Weights of a small GPT-style language model, trained from scratch on English Wikipedia.
Size: 10 layers, width 256, 8 heads of 32 (4 for keys and values), MLP 832 SwiGLU, vocabulary 2048, 9.41M parameters.
Architecture: untied embeddings, normalized queries and keys, attention and MLP in parallel.
Training: a variant of Muon for these matrices, 195M tokens, 11011 steps.
Each number is 500 + 50 x the weight over its row's rms, rounded and kept within 0 to 999. Layers, rows and columns count from 0. Numbers have three digits each. The size before them is the row's rms in percent of the matrix's.

# gate: layer 7 MLP gate, 832x256, rms 0.157, rows 374-440, columns 192-255
# up: layer 7 MLP up, 832x256, rms 0.17, rows 374-440, columns 192-255
# down: layer 7 MLP down (transposed), 832x256, rms 0.0493, rows 374-439, columns 192-255
gate374 101:546484517500579515441441467539569525496488505521547532461524529489602539500495500485477513474514425535455551461510460511538519567516575492509594507527488458581467618602432557440413486575491404
up374 103:532526506531508510487563479544521472482449562555522457427452485411491530513575481502571465487486547506485524445590547514468505525482464467450479592443493462398536558550484583476456559576568431
down374 100:528530496546426546543504496577467491554506349458459541486528557590617487468469449461513526554521437473432511533551451506408470590432560515497463452466488459464393467555441473491430487599448577
gate375 099:469463445502512480465574571428429556500508452494498491546561517459581518458498537434515598526547509467516504494505558519487547549493386531542472475532517485470552457495507581440567497508516454
up375 096:563512528522495589542457378529497414525565530445423483566417433512482514518386576475521481491485586523503585558529510574432469448468542449556514588509538437474498582535565491456446506436589583
down375 101:436521420481507574538379547505503539527489516510595366499419473515477558483437377422507575478574466477410515505536494478536550420495496464476552508451455567522523528521533516420498580447511622
gate376 095:548469458461492521397501481558545529498437532450445570517482549521624545470517559445451549512557414495489534499544370414464491476508602532563450475468484486545465431512474493390498457543482546
up376 098:584458557420542430466456443537547402463529455518492493476449477476571471479453486544508534546615532458478555566481434530496463455569605501488446441491510512433470522472524540514549622468519554
down376 102:559634486494499492583495546497534490479504494523582456489505566442538415526486454455558564481495540480404441507550463504470581508482529457393453428411487610595485484522542496544374571467538518
gate377 097:514442546470505376529445515508505513489594521440543502426552454595499529410521453472566537506482468481422487538444498529467510501600476457512539386536464479500518487445491467589656494438511533
up377 102:416530470509442483602597443395422473394475528555530525456514454551499494455460449530519616522481483516404580461526527505525461531438508543520440521566576424546512464493468517393574380545576519
down377 100:525524580549473519473355521632466526370433456573438542460521517583453561475521548466491559535548455427588512518552513432484538558442538482521487439503500521506466502481541586487522450427509514
gate378 100:419539592482568598497568442584481498576478469437507501467533477538437443517515551425499518526493435444525606554449578508488525539407529490427484461557552496535458582488535482450424496357483486
up378 097:514520506507541488413495557337581483474585421490461540501474436445535558504465473572522594410525567453576578470469538607499480498587522395405428432513406540492490476473458525481588554475493445
down378 101:467480440552542500571482439474526533466424520465437464436466502495499570483513497470505518439530500374506476468524546453392490498499478481518533549533492564436519606557452493459588642554527475
gate379 099:506408445468596665443511418544447448566496497426523508516431567478482466508560602480469504506436438527494573530447483481384551476566524574556486519504543465548518501545560458419463482484578505
up379 106:496559455506491460460489501547473554472483417487503435587605460541594517475455593513537476476463484509580488508584522476475461383530523457480499517547488575475450574472503497577610469522547559
down379 106:459477414540528491425556527487455464440512451554483521515531487544520451503407540460495496485495412575580499511512477453571527490502533500453609432520499581562455450473492475524583567455450425
gate380 102:509505570509505530484445496544557527558479497418428412533333532488579591474502498489509458605507504544534694538488526468521538525574414572458495553502443431526429532527457534567506500506578541
up380 102:418412589503479510589507472454540594493529426423540514472499535413459516497516544508531569508504550493435532512488454587499456548410535476488475398558494453539608514497467477376516501509520448
down380 103:451423442555486437459540532393477553431460519509510496489514460412511561498450531515430507529519504563560575440554432455505487591575594492530490488431550567541561397465550549433511590545487522
gate381 096:458502553517533450527470495442456496483543581442497533456546421462416523364455466523453455484530463488496617382500497450515483427517550582481512506449447565488527542489595472447442512569515459
up381 098:479525526463480513380498424559495494425541581528489463480502526506485496460491608424464508534475532475491521490425373592574531465534496383489400425405481411456434475460498478480491475461478458
down381 098:472444409537467436495382534486475463518491413475526532483499527437590537483500529555463482489463511492525438561429501502589532481523544528508543473475531465562461495505451467549511476525460485
gate382 097:503522403605512534493450494599475555462459547542440546506489529578471551480531485582519513507480497422475503493459534453596484437549473515483545613439506567432512413422548505471406447484536469
up382 100:512486422584544418485485488622416558553548525508495539510482477484473516533575508522473559470555523515479361486476516488545541501486489577455499601535469442465568561477462561568506529537446532
down382 102:466543373440480545530415434512542524495445469510522499518547514469440457522471450461530512391449535554478462481514387440566459477482389487566533544509511413450552470377428506494512571443524545
gate383 094:435523469501453484525547504528521433555468579519481509417621490500460524511426500484508483444501624457543514587600473526468516394479432423467516613436475573469519492579497546453561485455606486
up383 098:463589470512574486505439495562559485497431511476428525518493542493493451547511557539474499513572483482438504542557442540528463479520527541520477479502503506449371417468429484469522501560486444
down383 093:440529493543544488558582473516457463361475458490494390523483564539428448515431580534555528417524459566487550601523459488495483481446542590477548474487510468470470569522476540519478446498495351
gate384 096:452576414585445532517518487503547509547497554482499530546443546501473478493451474504510591486562552476560408528363459456454535450466572535464550530456487568541506483451495542494580458469420481
up384 101:548614451512515463492485487456575565478459587551438476395490507504547560452490530566445566524578570457428551577481482490547524497486469505509504510573544465474538575496545456555442376441494534
down384 100:551611519499552512504487550529474496486500547510457325477511502526519527468480532494543445487523503458549442576508453427530579462503500456503494502447581550550374502535479443543565530479494565
gate385 103:488451474587553531501491557513588492477517441415506587463545526450555366473476566443570513512510546423558460535431529568379546530533484594398528368540400510478469469531420530502446478493439416
up385 105:387582402426509478523458488519487481477431506518480639556467473548350508554492579523507495548477503557563422514426537465405449589534503441416417457464567505542475529495481425470535457501613466
down385 104:572527530469483468432516533519508394436531456432480503575537545498405521486495558536553450564392467449525455496534470552439511494571592478458480515468452524460514477532517450509576425472405563
gate386 097:521600472497495588533497500466486573575459607426481552616490449462470422482513509526476439469573494471430455509492465530370474455473405504534474504486455441536455444496450563495484478480472523
up386 093:600501396538505454508576465495527463501587440560473471416405460577482490441526429432516496557410471557486443561503435465491626502543510467514467540561526491480468429447590523484580545581515503
down386 097:509482485630389471467516505515524664437481477567471457537626460510511550543430541554533455494524461513564478517482462482520433465594469455427436512581536444436520392557490477531498518503517476
gate387 103:416459556512510477540471490523525440449463438499439557443550548596445528556510564459574519523549571454456480507549431595571500375469498443543575492481522588629499589420485468533534536486502429
up387 098:487560551558492512510457416496506510437511547453514467489493525482609489622516527527552538539429489537504493597495546520398469449469500537580489516579537516510458459530559544488447452478527515
down387 100:556500448430549479468588453395536481582446478415469538529560545445497491489548546444487509519519536563521554416463412502588539426488427463486481449487389507486481478438433583459494544522524565
gate388 095:495549505423449555508442411432499442518490569499426434560568501488562470414561529554577515537612439467550493483497475487500544462596418472462461542400582554498498558485511497439500614413604470
up388 099:451471509493508543499449529480393496526463418414534574526567521478476505524476390495528510557505415435524577564577498470517461489483534446534511489444483549506574487419529472507498547463475457
down388 098:531547495451546530481509598438481491524440501476515452520486533466521438523473548445460504397417450557526515483526439511589544496473516452444484501386520577505491592470603504555507531546528512
gate389 095:547528484554457586478510612432520537482517449475510545481564510557503487546375515507433481492491527502516450484528482578401511461522450532508515548550438456618401393509553500582427489477564540
up389 096:540516567510494560529526489498535491492488458556544483487520494443504471455397479457503492456521548461508541521452529435509519591561516505490478496575481527409589484507522481536531458503467565
down389 093:456502564519447435512581437457536576402562478471479482478523565542471490524420556517436474466422497457524477468448499448470529470420439434429535486542592488506452536490482458501519453544509476
gate390 106:537522502508478506399485450580486475469609539525510568515480463492506544491469368540478541490490425515496504534438577609536530476478509549426563538524470573456511469501523391546394499501512446
up390 103:472520516484498426477545570510415550511492466552458514512448512623514496582426483471496502513448484505471421494495557515507484506485509553367387451507509564543462514436457513495534569502468396
down390 108:496429514522496503560559507404461508473499478459522521496566504472525448525485450521606514494557509506452553492502512443500513611429407537505422600567484517469562477471408473458419544431483487
gate391 100:497551482451607448535536600470592552506469466427435477470547558470549495449588454553502559534449508536596460570505453493490528547538510519506406519494510537470541546521477556405521529554463499
up391 106:465477518510463453473449460449494449416422521419488559401440422487477470484391538428482451594513483525442488524459448522470478492475517551495537454519604441411536556507532521498535466405464477
down391 099:546495510490563539406515509442474481461478553502475482386426508563414554596449512480565545535570512524502476481535534484451448531501500540440485535410483483422490566539476586520506444448445526
gate392 101:610435489438545561501545457570549471603532537448466452567483474532539548405578517578440505523466513478599433456414475582545471458650592481549539447558504497429524502510409525339480548540535565
up392 101:578466497445528488492574463531477594444552475571495611513465463565520507528525503572437500425553508595605466491513496545516591528582434514453440589521523496416524521513626601437464532468580488
down392 099:507468521361526572533511523521471495446512445631443604510459405433488576508489545501519522544508528473524598593513584615447534512466479450525539581516415484555541457475446580501537478556442467
gate393 103:543448494438498498518508483481520445611474489541478450494493522520532481535491494524434469571526530577583514517528446462513548527468461410526445473533483553509529459501481558457480537469509521
up393 102:537454496474492455552481485470484573453446499488496452544536510568566413544531465513518421515518454486573478536472471531620467522558486489532520572507464484480473411388506539469494483570472508
down393 105:506529543500561495412450463479494338511502527468502507472488503525448493486474516538619487454439466615453473361541530569432417522543513487509509473589484491607506561472436472559400557461553480
gate394 103:482531490469474473500514434491544426564517447521509573496489507526407603450469568539522561519538464546486511505586468546539474519485568414485482468458318498425483471555506567504400544510543460
up394 105:443497505502515499465482460501521508336494479502545492539561469506575466454398530518488505438500548477472535493475505512431560539481463532455474540488416511444462497534564448592507538513559484
down394 103:525496550466520572549476430440570556528482477422446467470540434539425555508540530552551466467488595500528452503573441555487474431441486526463551571435521416466546504480474531526543415451498485
gate395 103:568462565518473488472564542553519600485347466546524559466588516548469548542536561547488439466445449455489379481517534502515491555551562473467521570519545509513557475498431544496486503503563520
up395 101:521406533427407555419441546531496510501391507478501595470533514475566428484521580436439539412528429446546449593466477542479489536483489506513621494455399514468494534566575439515507599497524498
down395 101:516467475465521447546377518545500508559439432439538507550409470467480456446566494517505482439456393466431501507432518529526483538538493469437459563413537507551456485512477569638473479520646550
gate396 099:499444494434539577551458528504457469427476522464444484506555485452566479490521472442500516539571521418527481494509434538430503563403496545475556513439430495539469500520489553511518477492518488
up396 100:506432521501402579417477499522581484411560534471514414475504505475493468504496582470502440451462467481468530468509512518427586572455526455588491457516506518569541467467479513499495501564531588
down396 099:444577428524456505494578525534589478389522495468437447483499448441475490463484530427478548560484523397457562538508528499555519555436567534582391479457498481483340491524384514542533492538505514
gate397 099:425451466527489488569557514506469443501465537374523461486449532534467496464473511524526514546588545501528513467478594524406424545532469457573567543623547625413580515465421601421545466495530577
up397 098:473464542568412470386495532500511507470439460482437493606490607463558489477501507562394522555470470482476542533546519531592429446543498541461429385501491464622537518471533495498570497528499554
down397 097:447464552405603562539533488503477457624531475458543465583470491548454520431470589458531465472621502504517429462528622499420430567536583544568445528491523530559486530433507555572453518415530506
gate398 104:547481548474497578446484550428554417486521504523579474496538514488478451532463596473555593451459511441503577450503494519524511415471502523531505610559591543555521429519445546484477508545521500
up398 103:486435580581521654485504492459559423523472480474526572533448442469494556527410508521471439487487511451478426578513512507560546468466485463522570434480448548487472501532452481498612509435466494
down398 104:397509548527469566480418441535533526413502556444502475544553439499479412469470445548500463451546430531463524562551518453513441524576509464461512405569420551530487446504534616503512526562470483
gate399 099:489571487508522509565469451503519505361528452460537493411577493497615469468439452461569465431491586472388494489464521446489509484563433480481448552598514469489628402459506439509472508491528490
up399 099:540437451493575551485556476397524476446559509509520511466524560479503548518484445536442516508515509503486549469472481473472497429459550519501507393520430436436495452519503501527420574513506538
down399 101:447572520525499600546474474478548495529525484490488517515426653549465434469486424550578638378440508534439510419493489575490489504519591511527513469437471486573463488404517494458476505470539538
gate400 099:552471478595509437410429479548585623486522487531613475483442483597465436492455488552587538420470553487508478528462545453504487575401451529457426454586480578509524438466567531478508501505545437
up400 103:583526497492424458495526581446482413487546443458519417537496547459467459438562461546523599479594487482467514552489528498495454478503525435508489553502445339437465484468525541547506496623581521
down400 100:423477510490581472511443462447533475455585477535447560562514451502488506460519541488483507564552499471570401509530582467526471457468426523464521411512619506584590507455475460505474506568619536
gate401 095:446469494456382452439454532535422494384405467500429460537467562547512506406476534436508480424518496465525539479511505492594564550456442525514485576477460433508456510479471433577481528485492473
up401 092:467505455519416541516497417561496453530439452519438370465512554520508580482499585564481475446454488516480527522490545438510455504433583541476556440539534445458433427452547468498495426531564509
down401 094:457533492414570498545525490449599537505502537487616491539503511336490496598496478538544528478536567512481492428486586557452555510414568466406491548572469530447545534605498544502614562531502494
gate402 107:489411542446439540562457534492462515528427504464493424517438465480532538497500524536398483497569482391414515486486526478513469423537497470479429525514584523488445461473528523436432491572493388
up402 099:533515489420573407463480498512433470379470509558572500635493523470551586498563462502518504540535475560391462475539515483497485588534513497515591444506509560529456551554440566550553476464476505
down402 103:554479473542432487602562486519451502502546467407479425505559485515506457554577524530529520487547483451504468492397404567465486536562434530574475504578486419498452473559495537492554435535459519
gate403 098:495497482513582490438518540615457536524472490447514525434473447481445522481514501487484581514392468529422519477489565506408476543529471613512502510588458432493391524483475550399502547479476518
up403 100:406493492482522466429446524502568428448494504453616466430467624493521497407491507378410536514540492405532472480466473426538460530584556519499447482478480506519478630545499505468409583549519481
down403 100:436504490516502506434509479471552447496483498498409543535445612484494511454578500557456581437459557421536427515401437488506454469484522537495441418515506473484481530479529538455540524532574512
gate404 100:527546513518482478468471411462469402632482565409430487511454499506440548503425528556506486614417512524523468490527457494429494573487497520488512461528509557618455490468530556526423528515572420
up404 100:449480504584522478517441456482522477458476486467523412442425414488463490530489585530540444480428476437549497529521542581566459422590440458449497530483468573537564448468555438514576512558446577
down404 099:488572484506486427475460538442495564503535474496503489433497462496525483481415536457511471484506549570560462468458439537465540463510511547469560469413536534543474504496493515484523541498547485
gate405 102:427535472480463512495560441583473571503436558560484401543505518551541522408434549522468530454465519451556528449500571585394427522497531412491461484476578629502560407554572473477528531481410514
up405 105:637475488500520441460467541434483447466517503441442544488493517567497435458452438493416477511602460498429541495569497536532505466449546465502520522532484503553448547504516491493525502601515443
down405 108:525511391507571539520523526371475492499484467496558488511492576470401549493530498518494480538498503445550441533621456519554519424394487462525537565423530555455500397452521511562447591443590473
gate406 104:480500463517426484541482403487433483477545516383571476453559455502592392406481441442442543446525559527581575509471479596464473437473558502522451518511518466412499515550509393528517553437469585
up406 101:566484451485476482479445519544518526612525435462532579472565398450521497424503512471531522519532527469451501392530478499555494515566511596477463441538575349446452559445538475543565543428591480
down406 103:496497548508509384524510484484529491465532538485498500548570477456565486556477439443453570397489530525423492420515398505516481551498533508473441571440568529538403466612514478587513496538519472
gate407 097:540535512468482477486415538582422503539483607449584484422514552539449450507415514525530492503467393580486508558409486469508574502473355476414479510517574526515530461549441442503471447526526519
up407 100:459521459515513436512458481578492576504528506585577606508496448493462503468552525495478556471532530585455462403488553499459498520500473487561473532517417558434488526558558501453574480484468531
down407 100:413448472537496543544569475416529478496543492504465614451529455492473480502465474436522435514594495543470533498422460481654427450444429407472519629557492589512442441461485491486467480628467523
gate408 098:551397548515505577424588518435522498403526553447496525466558561557516480562586417558502485538515439479560514489545520576490482503529497589459590516379495475536562477555488484484579503431557507
up408 102:467589470443488485534461480508437507540504465452490543456526463497586569421485482557513530478534559453475480474551443417534493487448513491553497558531439523538407542470482506510510441477524559
down408 104:542518499484454517571442512509507502475453474494522502492493587528515498552420531467578552483418547526499451465461498506489500484471484453452479493511492504586458517540570476466474532547480468
gate409 103:490472602488470521513469420578590472552552533460524487483453512485633551448462521488439517510496466457524466462530392457415512594487540525409508527459495493448561523522452425421617494493595525
up409 095:504558441581456551568412475473527456545483437469495474415566513627538590495586550505505455514475552618544504523449525482492459538472549461505502527518588516476481542499449545446453603528552465
down409 099:471502534462537555602512463566435540587369471467556429425543472522500436471495551598544461408437404468533467447424445423498511541481464491528608513515474501420545476397489469447451559468519342
gate410 097:469448492480514489585425446424469482564489475458483496543472490426463501505492533443473514439493468546580479467482482494521550507511439568625360477455607555511507541545495506402527489542512437
up410 099:489466463519441442520430537507478515508436473506564536541527430565505488487555542625577542517448444516486569530512602474502522499530457525445484492509449503449508552469501494436473469510440488
down410 095:529533552532482447541569551425474536457513515492547500488524534493599523501465596412530499508540461573488478520526467473513473496392497480464499480421524586585536494597515507461573472401500519
gate411 098:525467501405541443491457479552540546471539479496434404453524450535482512524456501538557482521541486538471438422448488551411502417493461470501468520425437480596524518429550574507555539452543522
up411 101:568457461510458675486570501525406484460491460462446504490479465505476452455485498460434437464466452475526536511593481505511547421512405555551463452543531648483515547531573438564509500501487486
down411 098:417491529497501441489461499472507508522533442481504454483480500519406516546460573538513419519528510527456471494506483447502490463423474474562527463529489507542481622514453497552547532544519488
gate412 100:448514438511515435582468456459445543446516455384611569486581510532580546510515499357511397466480539483464541398470452401451442506453545516575553532475536404599533567507473487523451522449622524
up412 105:498503460418510514437505481477469514450528553527557479461468469486487524548428606509493545504513443555517505498539471466475536491447596550529503544480549526494565592391476426473547507534531493
down412 105:536514461474466498443494469555614516590552521457511471501579520501441503523546458512491490489467447522474422470431570370454541474530428491504467447509444579585553494438450561443536525472485476
gate413 094:477488530531457506504483434659426504436438559480465465560527440488571544484602448545482481579531492573497504423507470483481511528489523530507427462447538535514503576569544550511502543462489512
up413 094:464480509504507480434486537479441414471513397473532615405531556539506574540535428539502562554473529524546487579521416546577514526515551392549541441502451532455507509518476473517505503554478496
down413 093:458464393494600533507592471417433516495554542577643442482476604521482509501485577503589512479558426450524471453579501527504461525465568468507447543398488512424488480501524464437538455574590532
gate414 087:464525607397404521465500596618438486436533564468457581526424536507506543621558556502534525525606387512489489540449518485436521461474551539466489467528485479483455475527575510539438528508485518
up414 091:458539550371489505529521488484511444567518529548491452573401543509524517460493414448528527522483462540541453543500549482505469515609508493434494476452507424433498622480583576503513461479468423
down414 095:559463484558565501462482445398485577532530509440575489504602512524468575528500584534403513464488512532499469467541604518542486492498481508544551458511473564540563524457462444439556552537484495
gate415 103:437533379417456438572485510455597600477506569473508554487463438535454489575549419415538469468543483454479537538555522586478562489505521491581504552463590515454569531420420526499509503535548569
up415 101:493561574524533551457486476492531515518476515540459401504493547472647517557563406557416572524471567463526593499484491467552442555435524566476479369489446473486495476493431492547479508538559531
down415 100:475506421528546478397617522479552513583457523473575473537470572447542524508451501493404497495486497533580473410401476439549634516444551415471505548582509557522403483469566524564515400512431461
gate416 105:491412461443481488578484428505534464452440448477479479489478557523478507578436548549476565473445537479535499426580543494475462464531549418475522501416546562508437519488462510485547412420447492
up416 106:462546543538511434620553492474550466515526532471539374519464532500389457471498346455539405459509543524537494526480531550532486438445381448486454449522386493506547552518462429481571558516460513
down416 106:468487490496557544424435559452508555530476462478613478449440438416493462420501443423463471498528433496538442482531462538498474378488559479496475381495428425530603431522447506525494461474546444
gate417 097:385473528492491517521514537522460515468442541556465506475405543440539510407455552451524409494567447470603468419541524452559452589481439457471597431512556420620535519500465585491483475508540513
up417 106:474447598493425518547486533460469529459455585475497442487475524555551478410570418415492526539481474562563400461496579512480498590549393478551458488578435550445429534390478483457473486528515500
down417 108:528487598573503520493556507504461558470440396504541498393374527549586531506540435507437443517483428463472560489470504570584519497526468550476400502529535444528488461563499453584577600547471538
gate418 100:449491639573476527545497566509509442454368449471494575431531577485450523403479538407524474528473541526490415476492465465436432601515603440555491451548492495462503552493451516499529462575496537
up418 094:503488522428431450396492529480488516524459529521470515497446539404490486579517514509541608497445477466513416593417506442461444503539549492433449425611554519537459519479451471507499542465454500
down418 094:569508474585452460535468468414465513477548467434514513413463473659544478569497556429482472515501427555502584538550485535531511521500473539461505458473452439519546565567539541511555529486488401
gate419 098:472432473517481459538519630484486598416542573509528394536483575478469420571491471417626528454484450507506475455528487509457460576441526530499480485515521556443573441451562612485411515414538455
up419 099:560461521514512546573451485486533384488555470577542517491485465610471487570544547494599448534481509474529455462478431521511507428450468448523437448400506481417534480543484567472461484438588464
down419 097:593504559576489565453440484401522470499564505528512515528420538504546466403492465544468530538428483537402535578589458486563522532546449528509529470386508463458535549468519505496463506442437498
gate420 097:552418454497438477595482432513511516452548459452528507458572569485549521441569591563489502468482524461437464551564489491496568414567498518460570534479397482387469399439559475473460476416520557
up420 092:545536490446496549589534503448508466528388557528466516533484509520380526413525477483549516440469451442530445501560570415480518515445520487522559580415469438431462555572444465510491449482399464
down420 095:488468481467595551501564487496624525586539563442593479567447381547452488469487501570506454467481570485461479456486464538500537574438506517449449552584509551550452541562456597493531482568471576
gate421 098:463492467468488475552561388565526515458469492444476387553462600507510503410575568549597519453486479464548461452487449497414393523493629471551530472481559467625459422582477471488518507577409443
up421 103:476434483419510449563494472507517507487493441565477495584383525589489507499515524499623551416496407498549362499457448507489427545531461478525458490476497459493439477532479483529432600499450477
down421 095:514482514512467487479480453526534552507484417534468550612544471483581483505510451489531492437362650496557571483569507522520496458485494449470531514494513565536548478459535514528489523499429480
gate422 096:551527523474387478561448527558464473467485495503451552507488618600472496495579429522591530484394597496503418478515483474555526515463555492474545398528459496517532497458524583538366460430501572
up422 095:441424480499470424498500487456573417533528489470450462554402444556476449450594554531437496546558530531414594548542558485565434518494558517461606441524529489491532519479580454525401453503422488
down422 089:450531515393521517505493539475392516456432632575413467546443463459544526663524402505528515430502577594574438475502519535462403502437489516473438567489475481495422516461531512526534467460460488
gate423 101:571552592558433559514496588554480438511453487540451545497576496453537573536446429509561410514544548467507541554559505511473524568556544441466539568500472503578409430484494518572576468507599520
up423 093:487508435613480478570560477454526495470507534510507641581467528610586447540541560590502596479517486509469523487507628501520367556558487526454516443533465471480453537562557529465516478465534542
down423 094:518492567509421554527546499561444452481574531569476549535423532504535405466472446459508550473416494556477484381486483524549492506551505456498498559477465615529458478506497536467504467501455517
gate424 104:531620559435522528549514504598511449401512502466456542522513460522500521520532450542509523469549458512524598499526523537480506453607513492505542573534587453434632498416454525507508446501518478
up424 094:528536548510447516554449486417488517476573485416532520426497436499438557396488536464427526496457523498523428536493563475557468524526530512434540505494469496420615562458556517529648553506593392
down424 096:477464483488492454504371511617450515546475553466522551532511510485532614545490486471600611491495466417420519458520522366495488494564473493506500548526561474505555524498520461448580434497332385
gate425 096:548397454485465487514506467505550466531497631459481437527535503480422474481516586554388468485482490530455454413526433555441470551568545504402487468428462494514561521431398555428451480576485541
up425 091:517430423489589578506491585495510445502498480509440540541523455426589586537465521567482389398481484551545489593531466489449552521548429525458533526477500631507429524561427392526466435467476425
down425 096:465467490574465492467468434527508506515518570484528554471585562587545542477500445589518502440479484509451550470539445436441566494641505578462473456549458540499568512551411595511469519434544494
gate426 103:522444566499509367540554513531516456508550523548482460590559483503478491518559593551482508422502468545523579569483527504478435491526575476456522594563562464502416501496492542492516540480452573
up426 104:516512479487383509523407507531438532469579513517505431561551443526473510525564502610471411469483456626484520614524581500418457452613552497467508473533561444532510501405513480415539459590530485
down426 101:567569539533505518481440479476496519554466461468553589462382503554474482529485607476510476490493517503492480490455465464441485510571469573486531500517411503441520505470438596468479560437424573
gate427 096:493447527466529547388425426478451397581479506428472504541481535473520460382438477482554524444443424473462466436490520433449592483459427544511488510507487511494554572477422437601458509587582560
up427 101:437514520465560504574415494494509456397450435539433537521472509588465502435466576428554496500362484462492472565474434495526494480485537440548534517456522480590474409404549512474418530500442524
down427 103:480534517495566469435522449443520446435473455423552552457522485514444494489493534447401527456418599461455489439486477492566480450508504520549545525564448496570563461451508374546525461476511526
gate428 105:446454458462501472503498501481505534538568492514470541390551471500576617488409555402562493497492475506381555397510502461536527508446507545490545506557468573520598464530520582548451526497445437
up428 108:528550474504466492381526534556501450476503440509529545572538509458538437535513483470570541460536503490434579546550578443459544441545478488457553610447550518450495548500494498488549428430476547
down428 108:504486535629575516538488460441460539503521481488595523490452481470480508528502537557390597396491523463504455412468480510566566490452463497496457514470509576429455430467530503463451533520598472
gate429 097:464504542574527553457584490455437515520546510387543534515498514490444468553487533519504459527547559551524602405531425614578502462505462513421486526516557545461506418442521454554491516508479588
up429 096:510590525479414449502496431616544570493535477480522530540488465474579536437429493496451539489506423493608495505559648528521490550509499519525439457565640602488430454476591416447631501501442478
down429 093:528557609519594535459504505545615426460478439475539457453469534457517429526545430484479532531507513577421522544491461476472568534550510430452370521492560493494406444513473545505464515530528498
gate430 112:433470422439423444447484498436457469416529518513484496545554547571517536480543447520444462508503471523526489433532513518476460541523449550522484552526478490449450440470437500590509530523546503
up430 112:497576481486456490531491518521547545548592527501509467516472575506592484503555517468612458476421455498453423469501402524515433431514566531469541464591482521479552525456436539412525472535485513
down430 111:474431476496550515465576529460584475478450524562394438519531502523575451514531500464441481566568472546420432428624450498518443499456496560420543536465480458432474474487535475518528471555466462
gate431 097:552489523635479451613439520451535562421504509452443518493471512437558547541512509484449481495529452505500471488510496514606509500501511565481667405534520485503434446494612542569525483531577548
up431 090:532557456485427512530357565618410436525485401537457429417565562418531506441453438557586485517447543455450540496437426536550532482499468376443507556495456491470530487502439432487521531505499465
down431 092:479410533439541570514298509511491436495453504497471566583505421591465485445562413545541368375468488456485461546535482519513464480441495540505528468438437467458506478555439544483452484495573460
gate432 103:436492373521487484531546383546544469500582533470420432501556479516502427442520479480510469516550503526547519572432485518494539430427487584477514494566435437454494475567546506510488494438511528
up432 095:571522472460472600486475472535506456456510529400547434434583575431482556528518475517423441544447590520474501563410538512476524531488443460449454495539449519479484470537404411581356533547321489
down432 096:556543569464501548526461454479557526437551496540539474465459496424486637486431468531489543407438543525490510553564582480540424443538528537514489476596536528442553500493478571500487508410495469
gate433 100:537458477395544488483428468573588489564457581468512499498479489519502551521507420550483536595488354538488473519423501560386570501472467531456370482491459503575442550371423530478455497436498532
up433 100:557445564572495504489437446538508594528496463446454567448507577510544509514511536521460420460553566510525514508551515470480428455518430523457544531525481519472464545587544466436547635446553528
down433 100:425493456499501591488396473419614442552491490454514466527502500460407562492489497497460566510449457535555551498439400562430507444447528554513506601478446497547546543507592520513499485462522560
gate434 101:580536488575529468516551477473503527526515441507474448552494502462509525499538459444450479493572521509489447457539543499508549499584597539524529459545425558514512354542432491456428419534492545
up434 102:517441554557583551529434492495556424470524551543542491426514502513451575475509506522400545599399515555486487508516468530470514517568493583544512492601466407537541443511445541459525623618489476
down434 104:446537475457540452463515480417471479538472478593424567558427572497564475564506538552507511437486537451499471519536441597573446408438531453457538460500479514455500465646524468618496461486516557
gate435 101:448474513507537450583594444533531636517513419530388433588571485553481521540589525527525621472427437495648501501517419488525456518452455449526466545406448571578516518539399475497498500543442406
up435 106:409469523492555505583586541586507474506486481547369488623514525545596543532553486456498506511486382495591500538503449402505478488456446469510495548467362478534510469581538495561394510542514444
down435 107:482486550551504509524486487506549535569484336549536528548491519507534476484583485539612472519534585471464545488527491557502484517535531534453537445444483591587525520504441468474433413557421418
gate436 095:531450544443475522476607489560600456484487485494521407473492455514564435565426565578415545471529464605482519485482497583507486586540491585427492493487468563420506402485464462443556554614538465
up436 096:492453565490526534482434512518542523460539536519505453569602407496449465578412529498488533499533481520391470541635457500529494503471475504583532504449511482497519432522414648630504484502522639
down436 093:579523541487503479431460581530624535456467516495549543513457452493463488523573498437487479498538487537576547463481528475480489503531508448518578475547485478578621525459478532566487454478472544
gate437 094:529408493429534571554526494545457435538448539459530493483574474420521486445536562535426575485455409570482540491407544592468574484396458543477520522435444463556388533540564503413407522557517566
up437 097:473444464517507509459542420629437489453493518425498527491534485480420571505478477550528455467516570523457552405599552430511470537570503516572480439428521526442518483497491529560507547533526487
down437 096:462527431610541518568340530513433496523456431515545501583476511482537460463488530461588544549519591538469451522526505593513449500476507453465424476542537477469491510465418469419524501499467438
gate438 097:454513522457502540490405534517514538523522486444533512647606511479396591486455490472504526472499506494524496536554544582521526545572576537489485506431522414538616550434502505574543484451479370
up438 104:492499541418457478569466560587510544547410418506447469517499517526464592484592479447562608498493479522539625557558614521439564479402550517561546455479416511439560553495509502504597555468528520
down438 106:476596564465523503466464556573437537522543506492564404520560469562603502492415423441512467444511451537489488591513503480461450525480493468456385558605449506519426482503530540437499476562393517
gate439 095:479507446444469521521588495434499549497474505463424549543534499594436533514594418490439615502512489510593471498429499580558384564492479506522557525538487536502480440628458513426477533550477389
up439 096:509461492482476501456395479412517510510470542530379521525547499602396604497518571387476531480562565614486508564422520525530442541415544452437466502458520502453555521472565505500496443457583352
down439 097:493464533501569475441455483462430514524490517517554477501425464551512526536499572490504409555604543517477525547474443580427538505523538478452440437567508459593506500536522451399552498402487470
gate440 097:492498478511483415478457494549455485496502585496529571445504499499494557470420429517578452520483517468506479564448659457578474498527446484515453518513503566457508512439561434409510553437491450
up440 100:404547489576516509499423510510501474559442564423488462448488470509444444539617526515422511579578481469436457489542608494441456487531530434531489493530593423511399483548517447489512575529519531